Part of a small language model's weights.
Size: 12 layers, width 160, 5 heads of 32, MLP 320 GeGLU, vocabulary 32000, 8.21M parameters.
Architecture: LayerNorm before and after each block, rotary positions, capped logits.
Training: a variant of Adam for these matrices, 530M tokens, 8094 steps.
Each number is 128 + 24 x the weight over its row's rms, rounded and kept within 0 to 255. Layers, rows and columns count from 0. Numbers have three digits each. The size before them is the row's rms in percent of the matrix's.

# layer 3 attention output, 160x160, rms 0.151, rows 0-67, columns 120-159
107:122169125178139106127091105153145152135101091123128143159118117143147085129099126158137103131131118114088148141127148148
087:137133147167149058125122138077118145138188134113165174144111124145151150107138135141138135098114114119142098119142116135
093:176115169103152186130155124129135133185169113122146125140097141149180169143108160180098101106131100129171142064147138147
092:164122064089104159100155117155129107136092153144150106124139069114159134149143124120165127092123120122093136121123132158
095:105124151141129076080159081126098130110144137127113133096130145144140107091122130134135106115134149163090127134125110138
096:104144116139123147083111180113125136100118110167114129163144106138111088108167071159181128085128118099147154144099111136
101:169110134153161100127166110136143119158100109152142093125146100134156169149139103149093129123126141109148141138137152143
090:105119107156135122096056106081112125129119102126137141190123120136148147140151101132120129138137112067142123153121136109
095:116129123152210139115122168161158155126132157172089164147128102089140090115107138191169122102186133180127136140130110169
098:111141089110051053136162122138133116125140124152136114116156163109120139119129133108102133136134138110093096135199151091
089:122095144111155111057117139112159116167166122174150136148098116159150106143089111111121095093137126100158141106128131119
121:073143149097120118112153132172080108123161136096052166147154170120122142123097141091126143135091078170066149159136179138
096:088145187135145085162103140102096165109141112133109169115125121163108119104090148135138115146139168168107071094112144094
104:121151114137130096131107140104112147131108133104149136102141140148148099137123121120138148139095131149127121139119138123
096:092134087164109118139109165155093159103147119159134131098137116139114129119185130147118146152098124080150096073110156113
102:092135112138164073134138128154138080096125154103088134157167155150110158164111117125149131184167135128137118139150180135
105:125114113176128145158137138137117129123109098150096114083149169098128118119085138106141123144106135135157157131148160168
104:149133156160106115148116116150131118139157104165153119150071152153165125142122145174109168130114139108172129121125104145
100:159132126120135170120151128140161151107146145101155118138119039118137148130129137111115115138132138097087092124137139131
097:118116113125133144104092116130106102127101134140151089125114146116105122121122154130144140118154172131156106148118106202
095:095092141116081151107149117147150143138072122120105130135170118085120119159127121110096078159139131148132112110118133124
095:109118126113164123123095146144174161107175142054110140124121150123106099082174129135132102092128127150089132123143138142
102:144120128096135077140108118128102141099109095094109147131106099136138141154126136121136148115115108086070160121096106186
099:141137154132129091122115137111095107159157133123166125116080152135149120180118145113135146113105113104150134110104108144
094:123154111134157169119100097131121139163153138099161158071105134108094097093095134106114119113139097130094144139115140097
114:089141140177138104147132117125138075156133120103110129095149123131130101142100058101096105136103084152096157133104157136
103:125129149122112088191107107093126110122086110106148136050141134150152139195100127124116101163140094118121145128128181129
096:121145150153152138153133168116153136126133144146117119122133144101107157114082123074151153181119108126145124141144120112
094:139113063117151129107177119130136144140144146134085127152150111103105134112133153152098114154122160128092113131118090074
124:159077123163128133152095125186113145158157186096122122111093123083092143132115123118094118103130137130137116102141120132
100:134147114125153139051129115067146158152162154166167149067089145122172108163136124151143126105136110133132130121156110168
100:154119110115129145142163083163138158161148105140142108133129147145163132162134109113116093113090161125131135126105161124
098:134113159090185135112150117089130147177143140145162156099075161117164171112108111096148117114121118118134125083160141167
093:100119154112172157122120108129139127140141144122141153093111135138110101120152191097141105135127110075133086128120128183
095:133117079107138133142119096189139149116077143104129159104129124133119090092103160121102124148131124137104089133136122104
111:092104133125118103150162153199080078126109158058070158126173138110147085109149104153127061118118120128132156144135158145
098:123138125102117121099138121130141130114163092144133135076115211139116103109155154119187126144157208112167094128137164100
105:131109125097127139120069129104118155127153133094128128099111109115168110146188105097158160068116105113147209171108106088
096:109099113097108174141171110149095135164131141169129107167135166114141160084132125099053142094114112162160178135155126116
107:163096125127135104158133139160102133137122163122131097092131111123142098114150135183150159128153146174118148106144146108
108:138110179137136163141116138120139140138110150081083115138128138136107128157131133117143138132127141152160150162106103161
098:098177116099144105122104135158148153096131166124118144142163147107084134116156149138146127119126148150111081138128133138
096:166124153142120138171105172114135142104130170105184139134128115146129147127144132150157118105125097124130131087107102111
101:118114148157114162115091166091199114139149086182159136138131167154165114123162096136094084122129158106179132127111150152
098:114120201106145164130124117162147184120134114122129121117149111115138158137114148156134110157130129099143105159156122136
114:110160080106122181127123164129052140093144097151123141149148100135153091096184088130176126115106161126143113123098163167
113:150126143134137116116193109070123120117108139135131113119123141115127119123086158116131179122137111096112140160134111167
097:185128152125122136124109120102132066116165129088147103124111124112142157143107140111163132189151117166123121104170138079
099:163125171142081086157081129133102120150143138146115091133106103137164077123073139130119140179105119140134147125097109140
104:098165158145122151166076153076124111075142157117090137128164121147119188164146124163146111147109122148123137159123109106
103:121152093159122137100124135168104104080116110099091168144133134116142142168107119118158147121130115119109123080164178130
097:105114097092103124136132122104131171102103125137129149164144121131106106142149139132132129112113154095134159132163060095
090:129151127152121114143113096121135124112143149109119081103129099107133140155147160146170147101107083136104183115092134167
095:134138165131119089158106101106138127163187150149130154117102152174149140097156136143124169116134109165096108070074121122
095:150137140147118147129119130124176108100069137102156105125139107114124130163085125073134173171136110090117112136156109150
095:121131103103098185144163134114138175121120108135115122091148107096119165121137115126111126107114102113158127071117109087
090:156178140129135133112157126121154178121090123080131140133135117151104143130141115158167120118152145189148104088126124104
094:158110121082125128121134110111140115148198155159145116134091151125115140108130140116151161085115130163145118098105119111
102:147121152148172125139104110107137139125089144127164113146112182125100162100090126088176151137122081165094141124119124135
102:156125123152088087088104093149143039089103104104120136136168095147150120171096093101125140113139128137104126114136134095
099:164109127090116108115130099155145148131097087134098128177138105085125137127153131120105147138152146159160144168159124131
098:160117087091157115134147129150093099097077152130125132133172118130124181122133125097079127151128084120139148131123159130
098:124127157154096111131100149171116172118154108133127141130114142164125108147098153138086075126138145158110128100131133117
095:182112132129174140149141134136174093145132134162148148127104136120165154100134187099152108116138148126146103099187164139
102:110101110080143117109129078110099141141108139129133156134094142161166154167103162156107107129156114122129141128154115135
103:148151143108095065131111117154087131150116113099089085104108132122124091146117141131143126154107136164094129118142101122
103:156120144159139113135108088114121049136134133141169131071111150119102118145130126094111127198157162132073125133160137124
101:117131181129124127113131127139140148151143148103138140084081154108126136097130108114148175151107104125125090121094107106